Part of a small language model's weights: skips across layers.
Each number is 500 + 40 x the weight over its row's rms, rounded and kept within 0 to 999. Layers, rows and columns count from 0. Numbers have three digits each. The size before them is the row's rms in percent of the matrix's.

# layer 6 MLP down (transposed), 768x192, rms 0.0893, rows 80-186, columns 64-127
102:444487466447460481526558501482498429560528511538482520391519571554531561527431488565513491429488497451526499520496479476491446495524407517463462513514514481522539519486537423474537393470550488
102:482549550457445542516508521470442505467500489496508509459495466590473523514537514537438534450517498466439436450467504456517494563485477486505511515457547447510611449545496576456534462526533494
095:456573470503531540481513488569420519455516536525497494402443496500464498514491538475554446503525523505522571540551501491481578501432434496490454549507513425535474533533517459506481439438544510
092:531520490439542469561508524527454425400494500468503471458500450461461505487464465483496472448528519462493434518537475571527550543464432484544499485501531428494550523535468495459470490497498540
094:500567492518493491499461502516529503461462532471524488404532499511511498529501480551461508509425476460424544474526432523484582514463493460562454529485514465505416553553498502561533512471490539
088:478487521539430456526409485433564397457485534425492547554552466368486470542461536537500477479486499524536465512468535448493460465528503447440507510498501458475488472481476480510508498527487518
092:583470463449512463433520485486544453524481538574522526503439457502524519487509472508604530472508518492537546424549505449521592507503449457453496506495525476580473470526486442492497531569548511
096:501477497515499512538501454478502568584551527466397367443384466460485430527471490520526502440521468549508553508476487444529521498475562546482542490441468437503532472519511530517512488534496522
091:498501491517525530428543565498464500513466462501445521561475463426534533490494505572485460454488513476533479540557420481555501401493556462509522490517487412515483497451506438577572469479505457
100:580531506527503501526554501510526502488472554475526454505449500528524460508465471568541510508502481519550485468486500489518528574451515506617573515550500494541468529538470521467439497485496509
100:576491552502513538582503535539486520515444504415492452455576501497481523452548528513540534446417442489477490533480503548459493519483492477546480500469513507492579491546482466447488554456520439
103:480508447484477450541453503531461559478510488451531447457565492515465497497494509523507456449472474545415518407479570417439446498490496532510418482501495590462587535548513480553457505513517490
107:464467537532494565455475450416502516526483483502550506540482502510470557527473510475517559457579561440519548449496493518486549518517481560496475498484469494510522505498526430433509423472506509
097:479493520497497444492467541491472502429510548484491535492590546566460514532499443519562509417363588581452516424580467508497454473541529531514469534469443454506542454527499488429467476508581480
096:485483499449453505516526482452529526429459498512458489534528521449525488496417507532444525513517462543483531519534446424476563448435477506486448495527495519458406498512488516472504499517485537
090:567405511480512412475565492457485566542504459560530516517513489466500493500486480494467544476546447571573537510533492482487532474475523455558516467476450450458463492503509472441506531592555560
096:485525468483515477510558530516566501499438503502561441452497501512506558472537576575521538502490459464568487523449449467542532455504474493465537452499452507540498466566493489489585469538562411
101:448503492502514435505461512478476533465475505514538563530485508591467544494565437424449539576487457440471529477470527499539531536518529535523553488481445585549527514556559539552463466499534521
106:525516515511527473516450490580507489524560528448502587535603401416464522549481496482587494508482504468462517507454597464501470523497477444458504508533482415497470523515542526498524536503493484
095:533571476439494571463515503495505527486517524497514488426438511533529558475504478571457528544502504523508538497487448448497481518398511487489547573473488486580508466485507547466479525506514531
092:496550502457484481492570474449499488489490506629538490543472485434466461523443471469521527550525512476508499531443458486477520491537477456428457533480478437443488476511480542544470478468494391
090:485476547517486507489543542432551472556455464514484542530506573534497542539411569504519503539470409437551565489486474541475546432485481485521541512487434441507495499530497503545446496479570537
095:441551491547452467473478528560419545556553536508482572496429442489434503500527558556491506510492479543548502496556453459475541542505605407494545477487495468480428465481437490520549531480467513
114:572567474396433505518460492576536539481505597456421556540527447455513457516459459469522453495465469454458458537553551503481518520474451454497462514598475505410492489513466546506418529510501510
095:570516477511508513512497512517496559465453497441501435490470472464598568451492500500470541484536422556482421506472492405488519490561548521493515542569515475544535516496473426466463528483489478
090:563515512531581444490563418505533486448505542534535478496473511276469450453432541470524506510480510568512454456527540518503549439474498480477472528552460528502502501486540452507507475492524441
103:566424511532527474502509529490533547469494535592476528520497478532525505467479484526529573423414535537533472483536465523496470523477548461426542565562515512530465442537514468539492465458523510
101:413480420535475449519474416448487521524502531515484470529479427546495494452516436523503476460459506458542378564528428576516502468503549487480500384468507586526528478592480460504510465505530461
100:492518501517500418458436515480524510497436540508502508421510537440488465468543498474466499542456512482515554384481512507491482479456537490491439458483453507463465539479497455467471423562521494
097:490479501567559559441433483532569524473489429565537563513546511452539491533483457464512476497511453445529510445501445489554511494512472545456504513423439425524560488551474466505515454502515475
102:498576528468488558521540445518485521405537526470539489489514534566484464444410476473524508520456466467495486486515552425507485498516470495538600459515551465471478469501437467543461458492510475
101:585535458541520546447443491500512516509538474514534494457514480430593460486497499465539497466468502448466508546459593450483513521428473453401531582487539462466568573462496520522443513481451540
101:487501531602527483557562431520518479472462522505467473517529517557490450440566549548503504505467452429522475507558481500535478507499452476538504545541531532552451422525504488460560494503516499
095:475554489484502515477479531468470465491537523552394501537493500523547510446479427497472458506503548488555570539446495516472477497560449542523485563523497445551493455547506477517475516496516499
109:452510494466506463503485559480427448502555517504537513418514517556501485470486522486419475512454456531489511511482512505483488506556504470467503473514412495578504469565434523489528511458483568
103:572520468526562487453533502544479515445480452531544537467468508499546480448443562485585501482523528464470535485451403503490512485485472598515543501485537467490508515475526466488510467495506503
097:475531539477491427563405521471547420448467534558546462520467569439508478481485469430579515522481517456517510455531450483489502480497484466462509549431492401474569416498517476406501556499498475
108:538486498473519453521395578508501536487520435501511517516470442444477475502436482519540528487427508530529494475495485444581473507472528564487494570498457489526526503434430445485501441487498486
106:456443563484475458483438537517452502490434502513480523579477512570486575547554483476441438473455523450531470546480502459532557535449550503492477504477519528407464536484467441498505483448478535
094:412530500420457509552408514499549565465493489478469474516529540491576492558491495519475494538564472448487484475502478483501493517486579522481592506416507469457511513511409464499540474485506487
109:442490528543474576486552507473490512515534455531530508462513549556501544549515544510487454535494464555523462521431534508501423503439517501509570545512456480511515512450457513493492501486404533
104:532432470471501464492480519500553536560483446483504459538561434556555542491445422553462501569489453496527506541440459520378497451518488511431510450570498471566485450571455437494516527509460531
104:515533544494558487521418495514507485443493556492491432528530481407424447554574555524493441528467498431501480481485522586525502511564445477490437508517560515489518492451465516529406473499473476
099:528497511507479487501482502597473479498499566452514462486465549528479454402497537482454532506568474516483509489479548459571559591437453463523526490569528435600510506488440553513466584459518526
103:514463542421424438528423512476483493444495530522501474477482494539481497565439501468531449480535528476560545547485455473498484524527432555492588536519437496465546507526492536531446455534505482
109:461550399519477490472438522473476533463507541459510479496463551600546488491535555472539514502466479496493518508477564522456549459450436470592495443488514526517538536552533479450473426509506542
092:494487502448519383495487554527523474424508508481554458496492454507471450400530508523506568530521519511502484459501478464495536487509599510480445465576501474521523473481505513527496452483509441
110:539500526470530489596458460517506481526542524522534471467506523601498487508453455517450476467510515517461518559477489481502478466466505433560521493526547524488517525542527509504495567516465481
106:506496526495437464537521456481426516459506439502583551626572487519519467516521460473462513560477474551464547516532488472555490511523507489564446474539521468560552460468465446507457439529537518
090:441487462530503434461468491536494493503438477518470531544519532521523466498588552499543522519491526466432500478495517522455482585545496521528438582497546539504540530466515492516483496480484474
095:537506502506462460482538490437453436520541455505487527511532529581483504445509467536537483506458517545460429539480483453515504466451570483530509518439490535499500520514504515486448604529477534
087:501443492490421455514451454526497498508394461507545508565503497458511482467508498450501489482468545468514538475471490498563539527565567464542497482439486480455449523451538425505541514463555448
097:479500505510462501497497454537466496527452524522530519534409497405501501512437444462463461483541358533507436511471510480507468571432551532487523439483489515548523486449471520482485521568508514
094:453527529559472556496518484469527465567526485519437502453450559506625559512575439564512498463518445474554494557521514454511539557538459462446555532480475501522503445534482539502501567510504467
098:574466467488582461479470555542522517419456502468508504550464534512473548513500457527508524452497511461400468482459478520506480530482509530561535509514427502507469401452509466469473567480475518
103:526535575529533505517502478554506476488512494548446547547546507443510515515520448508499550507482492512464588457490578547459409501504464487464461549485489512529470439512577468508479535459524463
105:485523558556482449416530535501526510504464492490426477462543524488477485494500408485584504485506473505562527501419495525537530443489513450535481556471501560439530470438514470491493510550475506
098:501478519482418503507486461472441476460539506475444499553526537512506541463509529502509548534518518458519521498455504586492465482540464635479495520566535531502472505416511444448518534527533471
105:496477467493423502410517498526561525453474461521530553510477554437466472549486471549507543534462444446508511541520527574564507539556465527515422541518529539505471529514436510549487460519498582
097:401526526507514448549572482484576502408486515482554443530443452455496492463520487492448548441443466549448489502516501554469463466597472459531534435541446476433485476513513502543462471537483432
105:477465480523538490448470515523546513502430483452476417548488490584479522441529439447420544470531445465455466559478510517531473588520601495452512512524569513547497514426458499562523523437460461
099:520434447518533556491518505506495479435492541548559460526418549582515540494540499457485517502513495518523470518564488516532522559499497470494510517561514529560517446500516538533459495506551562
118:532510462502540454568503473556557492460477507498516455551480490528521478466516496472532502455473425460498561452474476512470470496492521499478422469494475477537469525560512470542501485492480478
104:554506528529503492408474495517511499434542542484524509472507455441463572512510475487441554415580497479564496471588457526480544538478543550507564513502449479430469499526532435487475486526468468
088:571441543479486493447541505500533477576464552467516480502445467445537498493474430476566611534524444493484518475520457520497550509472558497448492429516535473504561450472561497441514484606539479
089:487510513437483487532516485501500462478419472485554513519476559468495504477514491477475471527570466507555485497519500511482531417515505450468415492451529472455450497433506508470515506485495488
088:537454510524470405492510472546499498520527545528480459522566470400470532558511435595440526499521511449476449523476457531514527506455501519463445508519542495521492540534437540525533548461480456
099:499482479470554515564489479550501528497483464458477444477485497660557522467525466507509657484494490551476481489470484478557473411515535575539457525502538447550506434488496532453441501430538477
084:493577502393481524506499498540487505465526516489475493446490473420468531511462558465522526447455425560604541483524560541481526459504553587478523504526516441541423457510451509570424570457465470
109:501473528498525498564497503548513527548461511547515526517553546589477485438480548460483440437508520444506446475486538479446524544500456439436553522501504453430514444548496534465485445494511501
109:458506540508466481512410503503514562532480523516475456493544522522500554522414403523522541509499510486523507548521450523570463512616460524458473552521512499555528425523483444497526566413534487
108:506573524546542530509520556477478510404501439430513569488442574636527548522531515525562568521470493553472487496450536452536443466457535555544520478482559542509468394448530534534509464539543510
111:454448504512505521553476526508446547503436568493456421506505492622487524526499518530503466498520422497453482552500430529512458521500442495493554515457489456453503456509464523483465484443497501
101:482481549417471477552532544484534535465488475527517557500537449540533465533483506474515469509524490491473495518535601557476547554398568526474509474532542572477526493504525472528486528482550505
090:525498455501451502537605503499481500476600489550524450405498535560547525536477534519478501463506481487490507510398491451457527524485469503464504522495600587549581512488597518512576551485496529
100:433506558493478512581547493513568437512390471497558472441537511573522423515512484476497525461534440506476500529507470491444491481528575479511479432495548472492520525523585549429440501471570569
104:557459550530479486497472531516500519482456521552489492451528478507498512512503472533517545482485542570450481405516516428576513458501517463491494405506428504498475555586554543494546524469534520
104:492526563541527520502456498594499493561579472575522508470490556532518529510525438466532583552527483504434520455540478480457559499526479542499558486444490435481469472581442487492520499522449557
108:504521513498506421454465489508499471533422548466495476454500550519542536472496444526535508504493448523539517496453491571478461442643522516511437472484470504523480562477500512522511471416556507
101:529462494475521529512522528531487497508498489514518464473478530458496526482463479520444548461456478465426502533374454452452435584462497494476468451517485515540508458499475511566510451493495538
101:492503517523560506513508490512447502505515536463568502670494505482436524554591464470468533509531517544478514420566502469609449543523550456453515457422552497478565498484470474542512579521430487
095:539536442510470467485547421514537427562467508584543448573506552469487526391450544460537481477527496493497564513554458497541459530517496503465455452448501566515508487475492493519495499465486479
097:496499429549474519547559485612531517568469558539528522560528528523458508542515458605497500451498517443481499512462524469498502454438637531474498529475568459504499521501494502432536479509529502
101:481484519466541587520469530492526478501499530616484477539463538495504496517482512463535547485528469540468447541517471576528484552484463477533527526524545505497530502469486590503532577503486446
086:508515508510443478505460540478499507531514531496488551561454530568475523510577545493467556536478555492499495486487506434547502536478515409496456456576503556477531435466506522521474477569501480
086:500602422498561534475526541530446507437432541474434449468549476463438501575479411471499453502521510474509521503504485466546486425485550476478480478501496423466470501498499498457564459507471502
107:483505511468499473524474545461532467477565480477476479506482528559497523501486508513508469515451474452482500534410527520465435475512543494451550515550516516502470499518561464480404537502568509
093:506474537531447435459555520520474446478474453517405438467476502477509486457498478486550515495505452539458510543479555481537500501497474546513469536481562490554546537479470514512485518501500542
097:505501625545523478512568455467514485432491504527479496440485525497433550482467517510498500541480506466453529535529444452602478466491513513580463423501488515492548537520492468507572461458453500
096:526543497537494527519516437429534446479393504432512544500461550523438462502475516512426556564529581462500538472553456436496460459552495508490523464485477536489491442494471500494508422513496481
099:511560494536488427405456479527487492497388514436505525490502530489561508507520525566451510500419517546533484483497463450561551516473515456484454451525536494445573534488494508505520465373529417
101:474479559504471469542509509466485551521507488447477514535532497528524467511480457450448607443486523454460557468443517483460484537578475529436513397550480513466438496500546497454435460499534543
098:439526416486526403576427511472509451522505460532479443519492508430517491491505560502501440442490463417579487540453510467479541483506514501534495532471513535447465533470488495515478487497505445
093:514533506408463483479479517537515494505525516449491505470426447487484532485435491501489515534439569540486484515535439492503528483455517446488489550497519516486563491470424423455535511586534499
098:506516469500464537503498442565498476508477454491501538426584517568500519480433489454584515510472475482541432448539531515530476551489519498438573490460511506513469423468498499525497535475543419
084:452413492480485475537471464466482481469508525467555472506460471423554540487512507530591544527504505525406453463455557539515514530523516530521543475489540456560508545497490521476480465485522486
106:514469519553550469515537525465495474509546461480462441512539484527483573521564529575479475511430458474484475511540478531519492480497378497453427512528567445592528489491484555464544536532498540
096:495490516517537487544465473526542403476511523498606533535503502441462511562500522511529544474464438515520465487439514497578510505456488516509408511442542491472482509551514537539475525495516455
101:479521456499488463461516511553485457530499547545520498552458482451520429492470548539495515584546524531539495414446490477510498545512483523485491515415503508402515493479474522469508480494534502
101:474476512508479433520475489461484571406501464526445479513493478454546483496495491559532561507472472510487442502458480491503494517525534563467495555546496521493458444450527512520575527487479502
100:552535461564439535507529628455527523530554499487484528553469530502591448434482523512497515501482528477535511474467478484518532563468589564467519526483564468465462514464543498481517529548464503
100:505557496458451461461538482440472497520507425551623437483459491457501488489481494482497481478542451473534509485496500612468479507421566493428446485521467523500524525518461493511488502459521539
084:543541500527524491495547504507482480454474459518537480538564436501443543511446414527469469567450528463428517531556490446506526519537441450487463536461541521550526482497498491519528440471442491
088:431537478570466390474541531514495478520499481512536431443480517473529552491528457525488506492445502520517528456480487483537505445511569522535480475484493510503557524540541544530454458555517488
096:494464492447494468554538493532442437515451476495465425502524500382452516478474466515511508423506433571518533516490569573504481553468454479478455499524483506556513499509523499462525527472478531
109:499519445437470485508517540457404568558499504503492550562483447496468488478490471475457464508438441531488489521496472512531553488485461483539527491525563572473435490477516520507493501484488531
098:447490494488511479478554449497485456434546627539440548471467534420545483500420578484509482472482479511533557498481445512499528477534557518524466566521496429472469524465474431442479466516476481
# layer 6 MLP up, 768x192, rms 0.182, rows 81-187, columns 64-127
095:503550493531415567500509477476484486482530538494497529487466559591515514523517479462433474504530441444456495536567493526436558486505498536533514546453508576462463513510479552487498493571473526
089:481482438485492506477497491575562480516552482423466500546521517541510533387610561540557531491451523527469457478570481496493476466572522525559479527496451433537490529548546490484474580527490542
092:531485456538584510439425510547478550591517568501548531477534499503479575489493514442482518622472479498504513404577487528483583541398464446433537500455464463486522477569467539519492498471573459
098:466534478485529535585499508458512499532498553513499516529506480526466504433539484492476512493501504524556455484478529444462490457491395489472550538464468560491525531436497530472477481481506414
091:449506460393561524484510530489542538537548479502543527522495495447452486491519566489490523453489547418514472466461447515570547445472437534496466533523505494513536554511608498442532485508520491
098:466449500495528428512514598537524513518561486602492490441502485530468436546540511480475494524448507549548525554471384451523478485489478480450501500527536491519546538503540502492443366520429490
100:519499530522505509549506514491539527547511502568439555598419499521604453467533473509500470534529515453499560508493497477518498490475440472446483566531458468518484489480569479437490508523442464
092:491505484549577464573554492461499544509568535427489461456459532472472510557521416483488461493512502460391491453514507497503474481540508560474477505500568489460530475535499517464513457469454520
098:515547570507504480499506463448532476520491539508531535500512477416534546503502492492545444449526482489532467485516498508503539477528503542547497602471480467448460527472514503496469477470513457
095:456435475455542531472499515520516526573509453520459523432549465564522440518426478503501427594545511499524471472491549490430452545508537523506514524506475512502493487441500567479511451403495534
094:522468518514603514429555498465398511517510508475554537468405451548462446468467566517484504494508526484519540501479507521565516511449453570472404464457518484505524446485527554485514514525457515
114:556473505532495475426534512464423462525527501553508550501474513469482516546499541512528533510512451554495503449480539545468518422469469446500507447559457498492407508527504497544501467499531548
108:512483473509527548600548480493485514473448444428488538518496491523528529457534553478529509546517466534533505462516554479481498456489559482504389531531487489448477478517531549442469447485540516
101:485514491442524491555420602515468528493470489453398495489484524580456510514574419497475376440497421432455466562514469490515382534582495487529471488530513478460487528526502519511511546455524510
095:423509469430490508468496486487472464500541504452457503526496538521499503496572528494520455516561431496501505537522475461526494476559468594455458477496529463464557471514486554444501505424504513
100:472478544624500511524551507457499498537483491494532567417454479485497431553527510545511423454473468458530485537545521554460529466473434421541518523559495481529448422476494541497547502504496539
098:476495532479457510518476516515517508499551478495463519476502493461507447504505398442503543545437550546532479531480552450506511488462513540488477445515471420482500505500475539503616548526487507
100:490528482448509541476532500437493479492537471506516490454474576500546515552470520518454494524520515448453469483558522525497561528493565591557451575523486500513534496490494471512457488505561535
105:488555497537463512522461452564494512519456552503488523475506526565509421507534500505488478537459511541462417536495533531510505501445487511564472525473597529426556502566497558562541455564583442
091:456525534476525510531488495544526422497590516495479475460517477568483507455518519475452500470558583513462431532483484564497490590481640487512474473470505451484440522491528489477461530474469478
098:462531431558478601548502543470476566453512455472525487483499407423480517565503475545476485469552452513453523440443535515494470486536473459521546451522451483460550550536517551537427514545477449
094:471458451449491535584490559446469505580527528480500452488458486479473473549443569478481480507514452466464462495525501553545606460523468498463558517532504523453528513472536554455449485417496479
107:563439450445556514483442484489503519501534543494463526566554508462538493522563624537487452500495452503569518514499542501497532466496501441542487450524486462453471493479560469501473464451509542
089:521508565486536470459476449500540493569524468505604540472458507495421499510595532495427476586563573481510520537544536507417484557577494535498408453573525416506523491526456546510493511435541513
081:456453527574479483480529557418555547461505530494533438499487428608462563515499553551451487568479429495549512507469573419463510455552518514501505488505428478460476490441458520558565597484516433
106:487524546523485594545522446467466465556438433537471536518527524462558527497504564499478475500512550485523497504489517469448520478502456532561494514515485476491466482524439512472478472526478495
097:498496476492537532517479529438417490513511532577496476561527540515522444603517567550527509479460490503472451523484428500459506525589566531509482529539502505503507549493507504504478471532463482
113:528448496494589526450506568487505524556528494582555514478493522537490516442422466466512439477519498527508499512531453468554541435511541597462556466422483504483440494434466486513492507616539523
094:531455554504465532468482543558479453532522575489496501528499551563527534587492532463528507546514517582446453531523538505548536495578477446555456484453447515483533518485514515523500523503563494
096:499478464493506534432539485533495538458520460507488496537468478437476470517452619548481450488499457510534499535481545508456495454566536536482455537534433464513457517422460486490533509490513574
098:476511515533518475472438506520476441470517524503496451379547489479482502478551513500543461532443490505420538485420523490542539464498466515535592485524498504439437495537502555562408458538568521
103:456561582525603574461473513476518490530493483468518498471486457460502571453449507455519501539451630488511526508462510490524496491535548564483571488486529565481492501533459475406478461537565469
103:482515489444501514489556543462545513501485502574467527527594525516476516547528587516486527428410516548442458533489521490576513496532527492476468415474551514452474452514522435458535487433462486
110:502517530508513522432462463495437555486441455525453496571481561508480510507421545430506510505505478511563486559485507517587532478472536541519453464531475503458490442508490466524577569476467508
113:528537505445516529517556426486529528524459455536441473491477472578544445452495479497567453462523524463517432455450557501473567438521499478469537485478548599513506505535506522522437570513510477
095:531525465534514588456484568548479521442622490469502514517495456535493526448537509503475549507492526498497512522509510404490420519504505506522516485461455543448456469448449488472490488488563500
097:530665425535551569459457460507452551518524544545478515527435492521561499537521482505521474479539424525538488568460509538500535492394512540473512570539488493503542523483526518494494480448465494
091:522560519422446545513507519539530435539551514541490487524508497449491475491484455410492478505534538469440494503554449472451548470550486499481535496551434460405576479466422550480501533479513451
095:504470419575573564457556454481515454585524572480547531471530446602470570544484455394462557518457515510534560527517474435498449549517461468478462504491517422519536527529556512501513540509475531
100:465523479532493518546518467551447546457516507488508520478530555543470513523476529457501492550509463524504535514519501508498446494473530503492489547431560520476549524445489557500481445474455516
113:465531488521480457388498452469434474458499512480558503497471461505455482522600579495430466510569515496496391516585519460473512449496476502451457527546513487582518490513501522536450524506501557
096:447403470551511489495551476528473505514414432527506525529533517522505502484536501529514545431455505506477451485532515458431468470517515520582502509489432449458523474545440530530558545574440479
102:512430506432480595469421520416542528537487452511515487573508479517468439463409554473561462429512552507464481481573526490522491490540582504495461504474473460476443467568563467513469521543497476
102:534514476542547396474506529543562525573461480535423535424585554547509443488491424467492430444441593543538523484517507501518535551538514458563511493535518480495488506525544464518430477494486507
115:566499530502465494479468482537551506546515506512494488566481568501588460468458537490461448565461520512538500430518536424479457497567473513527452488466573488521482467519553501449452460482471459
109:535536467538405497453483446525481489515522521504536527515547484527466535530483500510484485524550469480500523516446479513521485501429434427588534516455458529510529496498524433564446540557527534
104:507478525461482531462516522475502461473442500587498546428432515568465430541555499473427401478553508489460509451507463485478515459584423479506500445502518469594534517459530474510523450486491525
107:488491571525575529399517564492538497499481556474462521478570460487471505495451474505526489537482461535487420592555566497404546439535497510435467526506447546551474502486479532473506546511525518
108:457510469468475470495488447485482490500565501533470461492527411497476461561476515614466550489521402521549464501537568483443423519571457509538519504532509511505562531461426552489515468512518509
101:422553627447451535549474469514466501395517481426503508514459499504396472498553478451502466491486536489484511479471551503493422442429432574525497525495525530524490529459426471533460490455480472
086:500447547451465462488460516564520520439487525488473474445543427471489499545486450541495511471500468486599485495442447481446516464453448483462501421521517493507503506547569524434519535507470509
092:585483506560531606470568521559575441516535522519470536478498461547523497514509494507491529536505530506437510513529479492483490348522422470468598541514544395400489472498536512546478498513476499
098:433464535513508465467451519511583561480517541454540494534502522516470465544564530497471456537473466538425454529418554464525522473494500495573449554491507535490463528532500576509417546493470509
093:501556599396485524535532533506503531485515478482503451447460543468489532538551445459461458534457561520490491427492488472483539376525428470509510433541515428478484466519412481490484489521459403
097:531538440500462497504550529498559498473487531498500494472463493530559517496514472558496414422506467569457449568445528525465451448522536450451471501477517450467532438516487443532496463450518536
100:461532469524497482500478556481548493425536556482516497551508511434482537529522569479478594434460461491527483510503521565444445485429434570451558521560565474473487477434477495403514467549473509
093:597494509465443489521459411464487540531563514516561467508520513454523520449478541432528530512480509499494519491505464493450556486537458467467503508446511583531524498534484490434459536491538531
098:494509502540538491499535506535519516496415437478442563580475495537555473435526500474463528472503522544496491511579556553523531627459513487514496455555518405485490459489452534473540433492502455
105:529564465512440536501469526547444493490490545562508521565565469488499445556499602589515534542482481524558483482504527461468472463495502555463487554521527475478509387542557568508500525534537562
102:488499550589551573527465434538492495498490461415453456487549527507493493495557494526475505586463531502498468502534460482558489473570525511568462511474594487567600563530538537496523498505466425
098:542522495529518600421530444505430480448548562491487538519454465510488489461471534495548505548545561454500538451497457504476521480473426505622485507495513514447451464449512584498511421532509502
118:444519455441476458452526529461449548460433509493549415490567496495496482456482502523423494510467519519558532568531450433491466457476484583481472425504467500536545406504530554515467473480477476
096:514456483548536505500537501427475525451536437479477482509446527476460491503444580545509476529408499494470457471506618473496503509451496459512487500494479520445499529459491491564465489505526428
098:492499528438526516518478537511523471508513552499494463494487526432487478459526518419541514473530538515510484476532540521487458537462470446486515482463467523531508532458479555474497484475556506
086:509494439497486522488557507482526516561560496491476527484437475413493509562464553505557532493383499483477503539520493512453564493474505550486478539482522532514474549577516545495474495443497550
098:557492499473497509456459460544511511456467484464492448537515522543594515488487460447475527484532511517497440565487558508470499501505492529520588521548482518474494484474396503517453582470528470
098:527460523477477555448462516450468443469408496479400474536560487508499488446546497452497523524525494484512483520473490491469494536445533537476556456510469517538509474469483553507508476530494474
090:455478499564536511521563517577559512521509508437505520476522477497523522399525524571513393456512461505434462490521538495503529481526472439536487501502475503460474457505551482444550523541523576
112:558415509503521482479462495489490458485469513435532480415502501444387501506498500617562512469524507447466485533485518534475481429549489560493500499505520490492491482496532523499409573466517556
103:484441443536517466507498470534436474441461434551479528500499543502480508548459515494490536483463516540537456497463512518562518572456542488500497496508478496576432500476485464495504520475443499
113:496549475487477524525470463511490516464477478447554543520502500581446485469605463458458526531506532439474557477478516436508487387496454545516495482539467518470495497367487494491554497520535508
101:429416516489429477513580469517498438486556447485519504487506502503485515540530555546487473479472460489482469493560549508499501460459532495474423521602473514498541469516512484474538470394475437
101:405488447514488485495555448491500458506534484469446496493482563494476496506453468484506518471501541495523504465463458462591468496486367524519509538474469515513446418510511505484449527505491577
095:463487538489476438497540482464430441510531537548578519498428501493424550488522492428482452542524572513488544486525390518478406524513510519540520497507467452502545469482464545525438468484563512
088:455517531448518542504497511548414512554550506508443454465499436525529469470464609510588501564436445480530541483592495458487557528502390528556505508533506471510490518489492597570550450529466436
116:449510550537543503493517480428586460509494500453521532581483548517507485452508537494537562533466518527423507507512490452400448564478543454507502442502543542464496543483512454502438492504468492
105:501489449533463435511520495456518519517482425577506490494531518468515435508521477499492431473502433508499537585472425523488497536555499464505471419570492554564538490470536515441512436523566508
102:540480508500494551496500470504434486475556577531491513489487468565490504506501502506529488496507531435593506451614473484576489492404512500430579539482519480488544496520503484477446528552418520
098:504553587534505533517494470444495530494505498466444500545450534452498504512589520495519482527458500485466545554509522475554559486565518534452545438522546448481507524447496513514567455461479440
093:484487550504545550575530504564518449512466532576519491477563443548537477470501498488483520537484471559439473369475438492548547483577454547552483518475545492543560534498505445527503560444504468
095:504410528557475480518545445459544516456534470480529499513414451495505435456490495476527508501471476474453442481582513546534457489544458426533482473493477525572482449524408488500498494507526456
097:459473477471482507528430513508426439503499538542594485526474459544464475410499512498477497484512522478497446490553494477533539530452481475540549442595467529434472497442507535537495440522396543
091:528431488528528474476541471487494538462546437444477530437522417519521480508549468510511474450461422523543506468483496416496435510538544474471497505476520463585422499505506485550462432482461469
091:471456548477506496573510471455537476594482553520443559549504538511508428466459544537501481473513455521471479494527500454543483488497523464443514517481500461587536600535522548489569457543468482
091:427498471448489540495449507536577513551545553444543448503456504489469494507452515515458576553505439442477481496470445511519493471581472483543519482480521516516481519487517535501552481492464486
108:526470510522500599500523486508517475476480506522537500543559568506534525509467563390462496561516472563468610461532466528479514560433474515531459540471501555511438534517595477454470513467484536
090:540489489471468461519534552499503572577490518482526476478462452445488505507485479499497482501386474544471448441467531483501506511464465556486518497516547549489454494517490527501455450528457517
097:508498482497512477521482497498499511493533438494498565473526395481506509442451489551519424523534472460532531531460470502558453528443455461525521567485485451441514585424473508537503505458443509
107:543496524491524557514565569418496555519541439426500458493507446550424491490494502416520535450515520481499536512545472504453468521499489480527392521520479507416486471526442460501541556437514569
100:535440496477556529540479527530497551481526525550479480500515544552514469519547512480498523525571424553497582515528475532420498472515484468516484564514484491514504536495473525469476524481586502
112:535449555526563497498466523544546510469516560566519512540512537561520438539497552523429505479496490545528423477546569550482470528491473485495499508487499454500518485447516445547468464569513498
096:578435551463504480541522464503516522498541504452453573480509432513473436433515472485459518508498514557473540460456449599522520565457498417436486528457525503524500460484452576516495569486459554
092:449509567515538494472517471528572516562529452609550552555519485494516486463473544557543505557553466501519530490579538452569508501463486520553523476492488483405471511448534474509497478519477500
093:456479584500576550549514552488514523490506525493567498560507497519502474557529541532417494390422472508440469498461462581470461415570437537445473526487535535469555466552514515502527568569519504
097:583485551544494517563554571498532503561426570516499480512526454473466489502475521489472451492504447501500530629509552465482463482480500539523502416457528480485468498426466498523465482519503459
093:457558528514468459496446492442515585455483527471518490547487521526549507434456520541512403519555475501546545507424519444558489534448547501525563546427498530407428509454505534498520558435524454
102:496522539575541563490576504491570491517534494465499390605438437540481527473496500428476487489529577442550438544501497439528483453486521505489508550446543454484459486465431478506462472546453486
098:448527574529485445530523474563505442484506489463465416539490447563530464466515472518467493502536472533526514493521533483454467468487485448462584515509509500499433488485475526534458522506466544
094:491463485562524555419494509577557580515514499493508470513486515450487438484436438517510481473539545423507468434552532553513465582458446436446436564470474447509465518473519551454506503437511482
104:502465535519526514470475479577520516579468515516570464482478529487459499531577434421467545512409460537453528478444511520415490478450408512476489477542510515493484512544461565521491509555504546
095:440442453503518517523537529442568524489537530584499545526478488580531545516527549485549430540462578438492425546515496396546470497552431575533516512512463503470449527465558562469553490493511483
088:494525511469456470538458541474466501561443569534497434468505514512432475529548453424439444463450515521523450436624509499461584462501493532460474498482416415448491550477493502403452530470476505
103:545520567469486476551454487445517501436564614483422511499487529543478504472559562480483536528510519463504520527509486545468544477475442630435490476534542543476511510497503571484563526465471550
092:508490405496524490484565548522549482503537603514442527512496525512607492538490548517550469482468628511419500489430429474489462484509489538535453528424485547504516519511485572516446555479519495
106:433441597470419542478529582501481437488509508544497514512481621414469485433497572496456480480497535471482518488502426525491490534502548533558497474485464499517424465493473511513524566548505501
094:509557533464499522487519503497488548505476494449506445483427535442537598507555489472493517485541517493503437507618511500538485560513535579545545533427479453518533511484525444476514462457470462
093:484523509530532465569529542510467477474424583492519399521444497497532459417492469464468552476560571496510550519506564519499469475503522506502493491498516424520466525470407515472447514529475466